Weights of a small GPT-style language model, trained from scratch on English Wikipedia.
Size: 8 layers, width 320, 2 heads of 64, MLP 1280 GELU, vocabulary 3808, 9.18M parameters.
Each number is 200 + 20 x the weight over its row's rms, rounded and kept within 0 to 999. Layers, rows and columns count from 0. The size before them is the row's rms in percent of the matrix's.

# layer 4 MLP down (transposed), 1280x320, rms 0.0661, rows 927-981, columns 0-63
102,191,197,244,189,228,175,210,189,174,184,205,167,207,211,199,206,222,223,226,200,185,174,178,165,206,245,209,196,195,214,201,230,193,209,175,226,158,186,198,169,163,193,204,200,216,238,171,205,217,236,192,178,180,188,224,237,208,180,223,217,199,237,230,203
098,225,188,186,230,186,166,223,196,218,195,196,176,182,188,172,154,209,203,204,221,173,233,176,172,196,184,168,222,208,223,225,196,238,190,185,197,237,173,183,166,218,211,206,187,208,185,191,218,185,203,208,226,219,191,177,173,184,174,187,220,204,222,220,211
102,185,231,245,225,208,218,203,181,214,207,205,173,208,223,190,182,196,175,188,192,197,195,191,191,168,174,188,191,199,197,234,189,191,192,226,175,191,187,200,213,192,201,211,198,181,147,211,215,217,243,203,197,215,179,209,190,165,213,202,174,193,208,187,228
101,193,156,221,156,223,187,193,210,207,200,229,181,205,198,152,173,222,188,208,175,218,200,213,174,189,171,194,188,194,194,200,170,191,211,211,202,172,205,193,205,189,201,182,186,226,193,203,189,192,182,215,204,170,214,210,199,196,205,226,190,207,205,210,237
107,219,211,189,187,202,206,199,201,234,200,221,177,188,207,192,218,193,221,188,182,210,183,192,196,220,197,188,208,215,154,179,197,220,239,196,229,251,216,191,224,232,199,209,187,195,160,195,169,213,174,180,184,218,171,163,158,157,198,179,167,186,188,205,175
100,189,179,162,173,227,179,211,206,203,211,204,221,213,218,220,206,202,219,228,194,218,198,203,197,199,217,201,208,214,201,181,221,193,192,180,224,164,196,189,181,203,223,196,175,209,209,232,194,181,211,202,220,195,212,186,188,202,211,203,191,212,209,180,187
106,188,209,219,222,180,212,192,204,220,181,156,210,175,190,167,193,252,185,208,155,188,200,194,184,217,196,227,209,228,181,176,226,186,217,201,180,217,162,178,169,227,198,221,208,186,207,173,189,181,183,221,210,193,187,170,216,190,217,231,175,189,190,220,209
090,197,186,225,195,161,223,209,171,230,191,189,215,197,171,212,208,199,188,213,193,199,197,164,225,210,173,233,183,217,199,176,185,205,193,233,178,213,202,186,200,236,170,188,216,197,199,202,202,210,160,198,217,185,151,212,205,190,210,216,205,224,196,165,231
094,195,187,175,202,211,197,185,196,200,206,177,199,200,201,180,197,188,204,227,179,224,189,215,221,190,208,222,190,174,188,226,230,236,201,208,222,212,187,201,176,199,158,217,174,204,190,196,190,203,201,216,214,163,193,199,175,212,214,216,197,175,169,218,188
109,197,202,182,215,203,212,186,197,206,217,173,200,208,217,190,185,192,189,198,199,228,177,184,192,188,204,205,184,196,188,186,228,185,196,189,189,239,193,204,187,201,211,198,229,225,197,187,211,203,210,178,238,239,208,213,181,207,198,178,220,212,184,182,230
099,208,230,211,160,160,230,185,188,225,183,212,201,204,196,170,242,204,210,200,202,230,168,194,245,186,206,209,193,169,200,194,224,201,184,220,204,223,221,195,189,182,210,230,185,216,217,155,227,237,211,219,204,205,170,197,191,204,188,216,208,208,195,191,162
100,175,203,181,169,202,196,212,217,179,199,212,220,198,213,190,197,205,191,201,158,207,196,206,217,217,215,203,173,223,199,241,169,191,190,208,187,196,231,229,194,211,213,203,173,234,213,152,242,214,202,196,222,179,205,194,197,225,215,227,230,194,196,146,204
101,206,195,203,220,180,185,186,172,228,190,184,154,219,196,193,177,245,205,229,196,216,206,206,167,199,196,190,186,186,170,218,194,194,220,196,195,195,197,207,222,169,183,164,184,186,215,208,200,158,194,204,212,221,209,188,247,184,173,200,205,175,194,185,194
095,235,210,190,182,204,208,198,197,189,209,213,219,217,206,208,217,192,185,181,208,188,175,170,212,186,205,178,192,195,229,181,226,216,230,204,155,190,225,176,154,194,187,224,230,200,185,208,184,230,179,198,204,195,197,199,211,176,200,188,195,179,221,148,184
097,219,176,252,207,205,180,208,206,192,216,227,203,177,199,204,206,201,226,203,191,212,186,183,235,209,194,205,217,212,179,185,211,221,178,198,205,174,197,225,177,161,206,206,200,192,185,210,225,189,177,183,198,160,189,216,235,176,229,176,160,182,191,210,171
101,228,214,189,197,244,198,196,195,227,168,204,192,208,217,196,204,195,173,198,172,221,191,189,224,220,190,190,207,205,195,216,202,168,216,203,199,188,205,229,199,214,218,209,213,194,187,181,172,165,229,236,232,199,227,195,192,180,202,179,182,178,232,178,208
105,217,189,195,182,224,210,178,204,199,236,221,214,188,221,204,202,184,196,207,239,214,169,236,172,195,191,160,167,222,179,231,173,215,202,191,201,178,216,182,218,216,204,231,186,192,196,181,197,192,235,217,226,157,196,186,186,189,218,205,197,190,198,182,173
102,196,197,205,185,226,193,217,186,204,202,216,202,162,167,188,171,200,215,194,203,192,185,217,191,205,198,200,219,204,205,185,189,159,191,194,228,162,209,207,193,201,216,225,181,188,191,192,209,186,202,239,165,184,224,186,206,156,200,213,180,187,211,225,195
096,216,197,221,186,178,201,221,189,222,198,221,213,215,183,197,197,208,216,174,224,180,183,185,201,165,211,220,179,231,222,196,185,179,184,214,213,165,214,196,176,224,168,195,201,169,167,184,241,190,184,233,209,186,196,187,222,203,215,208,228,234,214,223,163
101,190,216,199,187,196,232,193,212,216,179,207,224,225,182,182,176,225,189,210,170,177,203,252,246,197,212,210,165,227,181,198,187,214,187,213,190,168,194,233,195,197,153,189,189,153,167,209,228,203,195,174,181,190,203,179,185,212,201,200,192,219,216,218,220
107,243,204,181,172,220,177,175,172,176,209,181,249,201,140,229,197,212,174,180,204,200,234,193,171,172,194,187,196,206,213,211,217,204,220,219,162,215,167,191,176,194,160,178,184,174,203,167,218,210,195,205,209,207,179,229,167,202,210,187,220,226,173,185,203
106,214,190,202,186,211,204,220,224,193,228,185,203,194,214,269,211,187,230,199,206,246,163,219,204,217,197,180,231,183,228,174,191,176,195,220,192,211,215,212,230,206,224,211,190,181,185,237,192,218,150,208,202,183,220,198,163,206,204,239,168,190,207,206,188
101,233,203,193,215,191,212,226,196,218,210,193,226,221,191,211,230,203,189,222,191,206,225,186,211,199,208,193,208,199,210,203,196,205,201,209,185,200,209,194,188,215,187,204,190,235,162,249,205,223,230,195,187,185,205,191,185,204,237,208,184,235,194,202,212
106,205,234,203,168,217,218,176,206,173,166,237,192,191,223,188,203,190,216,204,243,217,166,214,197,197,193,219,232,182,199,225,165,160,186,197,197,171,192,189,214,196,198,164,205,191,217,199,193,234,208,205,203,207,229,206,193,219,190,192,175,240,188,210,206
098,210,180,209,168,231,195,215,209,191,221,195,211,192,171,184,240,181,201,197,188,211,227,155,158,188,185,193,258,219,188,207,220,194,224,222,200,198,202,229,210,176,212,208,205,166,228,188,197,204,237,156,167,202,218,210,216,202,204,217,225,183,202,178,200
103,185,223,210,180,237,237,214,185,204,200,175,197,185,217,218,197,192,236,184,228,186,198,178,175,213,203,217,214,175,180,187,225,195,185,217,193,193,192,208,208,244,181,206,207,195,212,215,197,181,212,166,207,205,211,185,207,237,223,206,188,191,213,200,208
111,180,220,214,209,197,188,201,207,216,166,219,199,210,227,176,215,228,194,239,198,158,226,252,237,164,199,210,191,221,189,217,185,198,187,184,204,201,222,207,216,219,238,178,207,178,203,207,184,213,178,193,199,236,157,210,187,225,158,224,226,230,190,178,202
115,209,224,210,221,181,203,181,207,215,190,223,188,240,205,171,219,203,211,223,203,237,202,201,188,201,173,201,182,210,188,207,189,182,203,204,187,206,211,199,239,224,194,190,216,205,230,208,186,216,222,228,227,214,194,199,199,231,185,207,132,200,185,203,194
101,202,222,239,175,218,185,214,226,203,172,209,168,177,214,187,201,133,196,203,249,184,204,170,195,209,225,183,223,192,207,214,173,214,185,206,229,203,179,247,189,217,185,201,200,201,222,171,164,196,161,213,194,209,203,193,199,218,196,174,181,189,231,187,227
096,201,236,193,185,192,191,241,215,195,187,222,205,214,217,182,175,158,223,191,189,184,197,206,202,238,202,214,213,176,210,200,194,186,221,213,212,205,201,210,196,232,207,198,226,180,165,210,205,216,194,204,184,225,209,176,209,205,182,215,196,177,204,207,180
099,217,227,205,188,210,234,239,189,176,229,200,172,218,226,196,181,208,209,195,207,209,228,193,178,201,212,202,185,187,234,200,195,227,194,219,197,216,173,223,153,202,182,188,189,215,194,173,202,255,221,196,164,204,204,224,195,221,213,189,237,195,183,202,210
094,209,201,208,180,205,202,209,179,191,212,193,181,191,193,205,179,187,180,168,206,194,240,190,223,233,215,180,182,184,210,220,203,188,192,219,236,219,236,163,207,214,243,212,180,245,213,185,194,199,197,209,196,238,180,222,173,195,187,214,233,176,209,211,202
099,194,191,221,203,204,154,199,196,201,227,200,168,175,230,216,191,192,196,189,174,172,174,176,189,231,196,211,206,190,185,204,219,205,212,180,165,201,222,208,205,201,187,199,194,188,197,208,174,228,210,209,206,179,216,207,181,198,187,185,189,200,193,216,192
113,234,219,191,216,193,186,196,228,214,214,189,230,191,194,186,244,221,182,209,201,240,218,184,214,193,198,226,206,202,192,228,202,239,172,220,216,210,213,202,186,203,176,194,189,196,205,205,187,193,217,181,180,212,188,201,225,193,169,221,182,192,173,174,214
101,205,173,193,198,175,212,211,237,215,211,228,177,203,230,213,219,209,212,172,213,167,170,181,240,164,216,208,201,171,217,201,195,206,214,185,202,176,209,210,195,187,155,200,194,214,180,189,192,179,164,181,160,167,208,219,212,212,175,180,203,193,181,167,210
105,225,224,213,185,231,207,202,215,221,219,144,213,183,171,223,192,215,233,200,195,217,185,180,172,212,193,201,149,210,223,209,199,204,199,217,212,205,213,210,205,227,168,218,186,230,180,192,219,188,206,205,207,166,214,239,177,238,210,172,216,241,200,221,199
101,197,223,169,150,187,168,224,197,180,227,172,179,204,208,207,168,197,189,194,157,225,194,214,197,198,239,184,240,205,198,207,212,225,225,174,210,229,205,216,187,243,216,194,229,212,190,220,222,232,177,225,204,207,210,205,209,178,179,184,189,175,224,241,197
102,199,197,167,212,215,199,182,214,166,215,187,198,207,193,212,191,198,219,208,211,201,188,217,197,183,219,196,223,213,192,172,223,212,178,217,148,203,196,206,190,226,195,184,201,195,192,170,238,205,206,180,205,211,203,172,227,174,143,219,214,210,213,177,163
102,215,240,206,188,169,199,193,190,177,206,202,224,176,178,201,212,179,174,200,209,222,186,201,191,204,193,209,190,203,209,202,183,206,237,185,182,200,225,201,188,240,229,205,213,200,176,224,190,191,205,201,188,183,202,187,232,170,198,183,221,204,185,180,245
100,191,189,207,208,199,202,165,186,174,196,258,220,228,184,205,198,209,214,200,198,204,188,188,197,156,203,182,163,206,202,203,210,235,179,197,219,172,178,195,206,207,211,202,208,193,191,200,192,215,227,192,202,193,192,163,171,192,194,206,203,184,195,202,192
098,151,212,194,181,188,222,187,184,198,217,219,178,193,238,200,189,191,161,172,156,178,184,226,195,145,201,202,200,192,207,188,173,214,193,222,197,213,225,193,226,213,204,198,206,208,168,197,201,155,215,226,240,202,192,214,178,199,234,202,183,178,171,196,175
098,210,198,206,219,203,198,168,193,192,186,221,192,207,217,207,214,221,220,198,183,210,203,212,191,216,189,204,224,169,198,180,193,209,186,210,176,211,218,177,179,194,212,213,194,167,170,166,188,197,186,166,201,190,197,177,184,177,194,193,187,261,201,184,202
092,219,226,202,172,203,215,227,191,204,185,205,193,210,207,213,231,243,192,172,214,222,204,238,217,158,192,189,217,176,178,201,229,166,212,195,231,211,194,160,187,244,196,191,185,176,195,191,176,217,168,181,214,227,212,218,201,220,182,188,231,185,214,185,214
103,230,213,224,204,209,177,170,200,199,192,215,201,180,183,177,202,175,190,193,221,205,188,163,202,214,146,224,192,198,201,214,199,157,215,174,165,231,199,210,222,203,207,220,190,232,162,240,183,235,212,217,228,218,196,174,218,224,172,224,217,197,169,207,216
091,201,201,215,191,217,175,209,201,179,191,234,202,154,234,229,210,197,202,207,223,216,198,196,184,207,201,218,197,216,212,203,198,199,222,185,202,180,196,191,168,201,162,192,188,205,165,201,204,244,168,226,220,175,205,181,230,216,198,187,243,191,226,197,204
107,214,182,185,199,204,214,210,227,214,227,198,210,178,192,171,195,193,219,211,135,203,191,210,182,197,186,165,154,182,184,198,185,197,228,196,205,167,158,159,189,204,193,220,215,209,180,190,188,225,225,180,170,188,206,180,206,191,238,210,198,220,198,210,180
106,221,189,228,213,201,213,202,192,207,192,200,194,211,211,191,207,223,185,220,198,209,209,200,223,195,209,190,188,164,168,208,162,221,191,219,194,174,192,189,178,219,191,213,188,179,187,254,183,225,253,179,226,181,228,187,205,168,198,212,205,193,214,186,178
105,222,204,171,220,212,207,212,202,203,195,211,219,203,208,207,210,202,189,215,199,163,229,214,223,160,222,171,216,170,227,247,193,231,169,175,183,195,183,205,221,163,245,227,235,212,212,188,199,187,189,220,188,224,216,177,209,212,185,206,212,172,212,175,200
101,222,199,179,160,181,223,204,183,179,202,191,208,231,196,192,211,199,200,189,169,217,209,187,206,220,195,234,191,159,175,188,222,229,212,174,174,187,213,211,198,170,194,224,198,191,198,193,219,191,191,212,180,206,206,205,198,198,203,203,201,195,187,192,196
109,224,215,218,229,196,218,199,204,169,193,192,183,212,195,180,196,239,209,187,221,212,205,161,164,186,203,201,178,205,186,216,192,191,185,187,180,197,199,221,178,237,203,174,209,178,182,199,238,187,211,198,170,212,224,175,200,187,198,233,208,218,214,227,195
097,172,220,220,203,207,204,191,202,154,191,171,228,179,201,185,175,203,183,182,208,165,177,211,192,205,232,214,220,188,198,198,223,213,199,216,193,179,182,214,206,180,205,216,214,211,209,178,199,194,236,203,212,237,220,232,204,193,222,211,178,227,198,166,190
097,190,196,185,219,217,155,211,192,215,193,210,199,160,239,203,206,221,199,196,208,213,171,253,164,205,205,191,179,167,196,201,200,192,196,185,196,226,209,188,222,188,206,203,158,193,213,209,214,225,194,173,206,198,209,204,192,171,170,226,177,177,209,208,204
096,193,208,208,194,188,192,222,156,238,231,208,203,189,195,214,229,181,205,221,224,207,197,172,186,198,225,179,184,157,245,146,207,165,205,200,181,205,204,196,213,200,203,195,224,236,159,165,216,186,222,186,217,176,192,183,172,190,203,236,176,191,208,204,189
104,190,220,225,185,171,213,214,236,166,196,189,220,200,201,186,212,210,212,167,178,183,211,220,185,188,184,183,196,216,214,192,200,213,195,193,192,211,166,224,270,228,183,215,208,213,214,202,237,194,207,175,234,207,212,206,185,146,211,210,208,208,199,186,186
103,164,217,179,253,201,229,198,185,191,217,215,202,173,205,217,185,233,200,193,233,215,229,240,187,203,200,206,204,213,184,200,203,190,170,220,171,208,195,195,192,186,236,178,218,206,171,170,224,173,234,199,205,220,188,182,188,182,193,227,221,205,231,176,208
# layer 4 MLP up, 1280x320, rms 0.134, rows 928-981, columns 0-63
092,208,198,205,210,182,198,183,221,195,218,205,199,223,197,193,196,179,163,197,199,203,186,210,185,164,175,241,210,237,199,237,172,161,170,169,188,192,207,178,203,180,205,208,211,203,196,190,170,207,174,228,221,194,186,188,188,213,201,201,204,183,231,201,196
103,206,171,239,199,190,216,195,240,202,219,205,196,186,189,187,204,211,197,200,201,190,205,212,215,224,197,242,187,216,233,168,197,206,249,223,220,176,183,196,209,196,176,188,220,161,220,163,191,203,206,177,226,190,259,195,216,198,195,179,218,246,219,169,218
102,213,217,158,205,208,209,193,186,231,218,217,208,162,188,228,176,219,158,144,202,228,179,180,184,207,204,241,210,190,200,205,228,220,211,213,197,178,188,235,188,235,204,186,225,175,192,181,199,210,184,196,218,220,185,216,166,220,226,170,201,239,207,188,202
102,231,216,225,174,192,210,212,218,181,205,192,210,172,173,181,248,213,222,168,213,257,195,201,226,201,204,184,193,183,191,218,186,179,251,208,201,180,196,237,206,158,226,205,217,176,222,211,222,191,200,232,220,228,205,207,184,202,213,195,193,202,185,171,205
104,235,223,219,200,178,208,169,206,158,196,189,199,200,200,161,213,174,229,206,190,200,182,189,231,175,180,210,192,179,163,225,199,199,174,228,189,178,224,203,215,181,201,198,188,218,228,215,213,215,211,184,174,209,170,198,219,195,194,233,168,201,213,198,192
100,202,232,231,215,197,236,209,193,152,223,162,218,166,217,152,217,190,212,207,148,208,191,190,171,195,195,202,207,217,217,223,215,192,201,228,205,180,217,201,193,220,226,182,177,202,196,208,203,209,182,151,168,192,202,200,167,189,223,197,223,197,210,225,200
095,209,218,179,205,196,210,162,231,171,205,220,185,220,210,181,185,141,213,207,186,164,210,222,194,214,199,185,195,198,223,221,230,207,203,167,208,183,164,186,205,198,193,208,181,238,204,223,210,188,213,233,182,212,195,217,201,166,230,159,187,195,203,235,223
088,188,198,199,209,209,211,226,197,221,202,228,180,205,192,172,198,197,186,229,212,197,233,201,229,205,177,207,181,224,209,177,171,219,179,197,234,216,207,213,189,215,212,177,193,216,167,190,206,202,190,153,204,188,216,166,212,198,175,192,178,165,250,207,165
109,178,212,206,176,218,219,166,190,181,180,180,186,187,195,197,239,222,199,167,212,247,214,202,215,198,224,210,174,200,190,180,205,235,221,240,184,177,242,198,189,200,220,181,190,222,200,201,203,213,191,222,197,183,183,178,193,206,187,232,176,228,199,206,180
102,223,181,227,181,202,179,197,195,216,191,207,183,253,185,190,214,237,230,194,159,188,189,204,203,157,224,200,197,177,236,215,218,206,196,220,197,204,164,202,179,192,224,150,190,218,192,199,180,199,182,212,224,177,240,180,185,189,241,246,208,193,204,163,185
101,190,179,206,204,216,217,210,229,225,225,192,209,192,158,189,175,180,208,171,202,204,219,224,209,160,202,191,206,192,215,200,230,213,176,216,189,185,190,188,195,197,208,206,205,169,186,212,166,240,174,177,212,230,211,205,172,217,212,176,173,211,160,200,205
096,212,180,189,155,204,220,225,219,172,206,198,196,214,193,189,197,192,186,202,201,212,201,183,194,192,170,178,211,199,238,236,242,231,207,205,227,180,196,181,184,198,192,207,221,182,195,195,204,249,195,188,221,209,250,203,176,175,157,198,224,195,190,208,206
096,205,178,220,180,198,223,198,193,181,198,219,209,203,196,177,222,206,190,148,183,177,196,231,184,163,196,202,189,197,196,201,171,238,185,202,185,199,189,205,216,242,199,189,152,186,161,188,211,207,189,206,199,200,201,175,220,183,189,188,195,213,221,189,236
100,189,197,170,204,187,191,198,195,251,186,178,212,200,208,160,248,212,184,199,184,185,214,175,187,169,175,200,200,158,194,191,195,215,183,178,239,210,222,198,221,192,162,172,227,165,239,184,188,180,190,187,198,199,199,214,199,238,208,151,213,210,205,192,195
095,181,195,191,211,220,182,213,196,194,153,169,155,197,211,165,183,198,199,219,192,183,196,218,187,223,216,197,204,194,223,188,184,207,201,208,200,206,223,219,195,154,234,214,185,230,209,208,221,159,189,196,224,169,183,228,195,223,141,172,195,192,199,244,210
105,171,222,185,221,185,196,186,158,198,179,145,196,188,196,214,188,178,206,212,186,253,200,195,200,220,188,205,198,227,184,187,220,168,163,184,210,181,218,172,179,217,218,198,207,211,207,205,175,209,204,193,223,190,202,206,175,184,199,217,201,224,226,138,193
095,216,187,179,220,179,207,188,175,181,198,209,175,201,214,198,214,202,169,213,168,213,217,200,225,239,182,212,204,215,202,186,191,191,197,207,223,232,217,219,203,214,199,220,234,198,212,207,232,214,186,169,205,205,181,212,190,179,204,193,217,230,206,194,195
096,199,161,150,195,188,184,191,188,188,241,216,196,236,188,233,195,190,191,211,214,216,180,181,162,192,231,206,227,215,208,212,210,233,173,201,179,194,227,187,177,182,200,196,201,220,168,179,200,194,227,166,215,188,195,205,213,207,201,203,197,202,219,229,219
097,232,223,190,199,198,204,219,183,205,179,198,179,160,176,197,150,224,171,243,218,196,224,189,197,203,177,165,203,236,183,211,222,206,223,198,222,202,210,208,164,222,227,188,205,209,179,244,177,200,192,186,186,191,193,206,205,160,199,225,197,217,212,182,226
101,185,224,226,209,211,207,182,201,218,215,200,200,238,176,171,206,201,231,212,190,198,188,208,206,205,221,144,188,222,233,202,246,211,237,207,165,198,188,198,231,182,192,188,190,163,163,231,217,176,180,210,216,198,184,194,191,169,199,190,198,208,170,182,228
109,216,201,207,213,201,225,172,204,221,197,199,206,215,232,190,224,204,195,210,196,202,215,195,237,178,192,166,220,190,196,214,184,194,170,220,174,185,190,177,230,196,165,180,189,217,171,213,219,228,181,175,199,200,201,160,228,198,178,201,213,202,181,199,217
103,181,179,229,208,188,207,207,188,201,195,206,204,210,182,162,211,145,185,238,176,174,177,210,199,205,203,208,184,205,201,251,201,211,211,189,173,224,183,200,240,222,171,177,208,194,199,170,213,207,199,209,215,178,201,207,173,203,219,208,189,208,239,185,192
105,244,174,172,205,205,199,210,167,184,216,208,175,220,200,205,198,215,161,185,219,192,170,170,182,195,178,214,233,170,213,197,232,197,200,187,201,187,219,180,206,187,170,162,192,180,170,192,218,163,198,238,215,201,206,184,166,215,224,195,215,186,165,193,217
100,195,154,181,241,225,211,222,208,212,177,173,208,199,224,231,167,178,185,182,209,181,210,217,180,216,190,184,205,186,238,198,191,230,217,184,212,196,200,207,210,188,205,183,196,182,216,191,209,158,173,186,179,171,213,183,213,187,216,184,216,194,207,236,166
102,186,208,191,206,194,217,185,226,207,178,236,212,180,204,203,205,188,201,243,176,168,175,186,217,195,217,204,249,194,206,193,213,178,220,195,197,212,233,203,161,195,218,156,187,173,195,198,149,211,160,171,181,213,201,206,189,218,207,235,194,213,231,193,210
105,199,184,185,194,203,207,211,219,201,230,196,191,187,190,170,210,167,188,190,205,207,182,160,200,217,206,227,217,211,209,173,176,202,228,211,161,181,216,181,200,182,222,195,227,206,229,239,183,184,211,190,211,191,146,195,194,211,181,221,189,220,206,210,179
110,185,229,192,233,209,217,212,190,218,195,228,214,182,174,236,162,217,214,162,169,226,187,187,185,199,207,239,209,169,212,175,254,175,186,214,201,188,179,212,214,207,225,175,212,200,198,203,231,221,191,168,171,199,173,191,192,190,192,210,217,164,196,210,175
101,181,209,176,232,224,168,182,208,182,177,163,230,196,227,211,205,214,211,198,195,213,234,189,216,183,167,211,215,211,214,194,191,182,203,217,187,188,213,191,199,179,217,219,164,192,214,185,187,220,190,182,227,160,209,212,207,179,210,246,194,210,211,255,201
097,175,215,222,170,194,203,216,211,197,216,209,174,165,201,182,198,195,193,217,244,187,222,222,223,216,191,190,221,156,220,175,208,198,212,217,200,205,177,230,240,222,223,202,186,203,204,180,189,229,199,175,216,197,200,244,216,200,213,228,214,200,231,180,193
096,164,192,218,198,204,189,166,224,186,171,256,168,225,161,183,206,195,199,193,200,199,185,210,217,218,211,225,215,215,180,177,222,185,199,225,220,184,212,189,222,216,220,187,186,180,209,217,178,196,219,204,204,187,193,221,183,214,162,205,204,188,212,181,168
098,221,202,200,162,200,180,210,191,156,193,180,233,222,211,211,205,222,202,175,217,239,184,235,223,167,204,196,217,203,238,238,164,195,195,210,176,168,208,194,211,208,215,203,215,197,222,190,168,199,174,200,196,191,179,163,182,210,184,210,190,204,207,217,238
107,233,203,233,175,205,189,238,236,194,198,212,191,207,173,193,219,171,168,202,226,199,175,223,200,197,195,215,210,194,192,172,200,184,197,183,199,184,216,185,213,219,197,218,213,186,197,234,179,201,189,230,191,194,217,208,167,184,182,187,180,199,209,179,201
111,230,146,205,211,154,210,222,225,181,218,185,179,185,207,187,219,216,198,212,231,238,181,219,199,170,223,175,211,165,249,217,196,227,230,203,209,186,266,231,188,212,158,207,189,157,219,153,219,228,176,171,220,215,200,202,238,212,206,185,204,195,217,204,202
105,168,184,210,189,184,189,193,175,220,219,173,171,192,180,215,205,198,206,217,211,199,199,193,208,200,175,175,192,209,172,212,152,179,176,208,229,199,216,207,186,196,211,194,188,187,205,208,180,170,171,206,208,163,180,218,214,223,213,197,197,207,188,205,203
101,229,184,223,168,199,213,223,200,193,180,190,190,190,222,166,237,198,196,204,208,213,196,250,169,235,228,209,191,226,204,191,179,202,198,186,202,194,178,206,203,255,214,231,187,184,209,211,224,189,199,231,206,181,213,207,199,168,182,173,188,244,213,209,184
102,186,198,215,238,205,219,198,177,164,197,210,219,175,201,176,179,205,167,229,179,221,191,186,174,203,193,235,274,207,203,188,219,217,204,196,189,180,200,192,214,190,194,205,161,184,192,192,173,178,206,204,185,207,178,226,192,162,181,190,196,207,187,196,187
104,173,203,207,192,212,201,184,195,196,218,230,172,208,228,174,210,229,197,164,224,205,207,175,227,201,207,166,184,176,226,173,156,219,221,212,208,215,193,192,211,184,211,191,210,174,185,217,198,174,202,231,182,199,208,206,172,220,201,184,182,190,193,206,204
111,175,184,187,210,194,190,194,203,165,228,212,201,240,183,191,187,215,219,239,192,183,203,186,216,195,204,218,205,211,190,223,202,227,189,192,174,221,205,191,256,203,231,193,169,214,229,163,167,170,211,185,190,200,226,213,237,201,208,200,193,213,177,191,222
092,170,185,236,214,226,210,206,228,206,170,188,184,216,193,200,196,203,240,200,187,198,199,192,175,212,221,192,204,194,210,174,164,160,202,200,198,183,209,181,190,194,214,198,213,215,211,190,193,202,204,219,195,203,208,199,210,194,216,201,183,201,193,185,215
099,197,195,177,186,228,228,205,200,173,223,203,178,208,234,184,177,230,203,187,191,197,173,215,197,216,191,209,207,202,220,170,210,172,190,230,228,205,227,193,170,186,207,178,242,172,207,187,221,185,175,209,220,185,187,204,206,223,210,170,207,225,181,229,195
098,181,229,197,200,180,198,192,214,186,194,181,188,211,197,176,209,164,228,190,176,172,215,219,184,223,206,206,242,151,202,207,161,203,177,189,214,211,197,178,191,174,199,193,207,182,188,167,229,217,209,201,192,202,189,209,127,204,202,198,221,206,212,166,183
090,206,206,212,225,200,196,207,192,199,181,199,207,209,175,228,198,212,202,196,181,146,184,214,166,216,209,211,222,184,183,171,184,202,214,178,215,170,198,215,217,195,185,196,213,182,202,217,204,198,193,203,210,195,232,198,200,203,170,236,192,211,178,171,250
100,208,234,212,228,215,202,197,190,205,185,199,221,193,231,177,193,187,183,188,208,181,155,203,218,232,231,208,188,198,180,189,196,167,178,214,193,205,199,240,172,204,200,246,197,189,209,168,191,197,188,179,197,195,182,210,190,213,166,197,187,183,250,146,202
096,226,167,205,208,177,235,211,218,166,216,200,188,238,210,200,176,224,221,202,227,217,201,213,235,214,246,210,189,178,196,210,193,198,237,205,204,186,175,208,196,186,206,223,180,189,220,195,200,209,208,209,160,178,188,252,228,195,208,213,175,194,200,180,200
109,206,187,229,173,242,222,206,222,188,191,195,174,169,228,211,196,206,212,169,185,188,185,192,210,195,221,199,199,171,244,213,193,183,199,176,229,177,189,217,162,209,181,188,199,200,161,202,222,204,166,203,190,208,183,218,185,205,193,187,201,193,163,185,195
104,171,196,226,189,186,198,226,162,196,203,206,193,167,198,196,237,208,205,182,169,206,182,184,177,217,240,184,174,191,204,244,210,228,199,194,207,205,213,198,211,198,198,179,165,238,236,167,189,238,215,183,168,194,204,186,206,181,189,212,157,213,168,216,198
097,208,203,183,198,174,201,185,187,222,218,207,200,214,172,248,216,197,228,171,181,223,213,194,194,213,223,184,192,233,188,193,172,178,201,228,176,171,194,200,204,232,192,234,189,189,202,210,216,199,215,185,184,183,183,199,197,170,221,215,195,230,228,188,204
103,152,214,236,218,212,242,177,194,222,241,217,212,203,199,208,171,214,211,196,225,177,194,188,182,212,185,190,205,184,189,196,200,165,209,205,213,186,209,183,219,192,189,191,187,201,216,189,180,189,205,198,205,204,223,217,156,180,190,192,213,210,224,215,190
113,176,190,202,222,183,236,195,202,195,227,217,187,150,174,193,209,207,207,206,211,189,181,217,188,226,196,209,204,221,212,183,211,199,230,202,219,187,228,172,218,204,196,228,206,186,192,185,199,200,169,181,222,232,194,224,204,159,195,238,205,192,200,244,185
094,201,199,198,197,186,215,196,198,213,211,221,158,193,217,152,207,194,185,221,187,214,200,184,180,227,171,174,200,216,201,208,179,202,224,211,196,158,190,198,183,175,218,186,207,181,226,189,197,183,187,215,197,228,206,198,192,170,153,210,199,205,188,245,222
096,219,201,208,198,154,198,181,214,220,212,224,186,217,179,164,183,190,205,192,227,202,187,213,200,194,237,188,203,235,170,235,247,219,226,228,178,176,225,205,187,212,221,226,209,199,227,158,202,172,183,230,202,189,202,162,205,224,199,198,197,189,221,186,198
099,192,200,185,190,173,207,174,193,238,221,226,202,229,191,198,245,198,172,225,246,229,197,198,220,194,187,174,210,216,167,171,204,224,198,243,192,209,229,156,188,204,196,188,194,182,199,198,226,200,182,200,204,200,187,198,195,198,202,184,206,210,211,205,166
103,229,185,219,201,177,213,213,216,182,168,177,202,191,190,198,237,228,193,201,176,216,204,213,203,197,204,182,166,220,214,176,199,187,217,202,216,211,234,180,201,155,187,210,201,188,189,181,203,200,201,190,198,198,212,245,158,203,211,216,219,229,189,187,181
104,172,186,236,197,229,240,213,220,180,199,210,187,203,186,198,193,164,221,204,197,202,190,182,216,194,193,180,189,212,191,194,195,198,201,238,213,239,191,214,190,196,173,180,203,198,252,148,180,202,184,223,212,192,197,216,180,231,176,222,186,191,142,190,237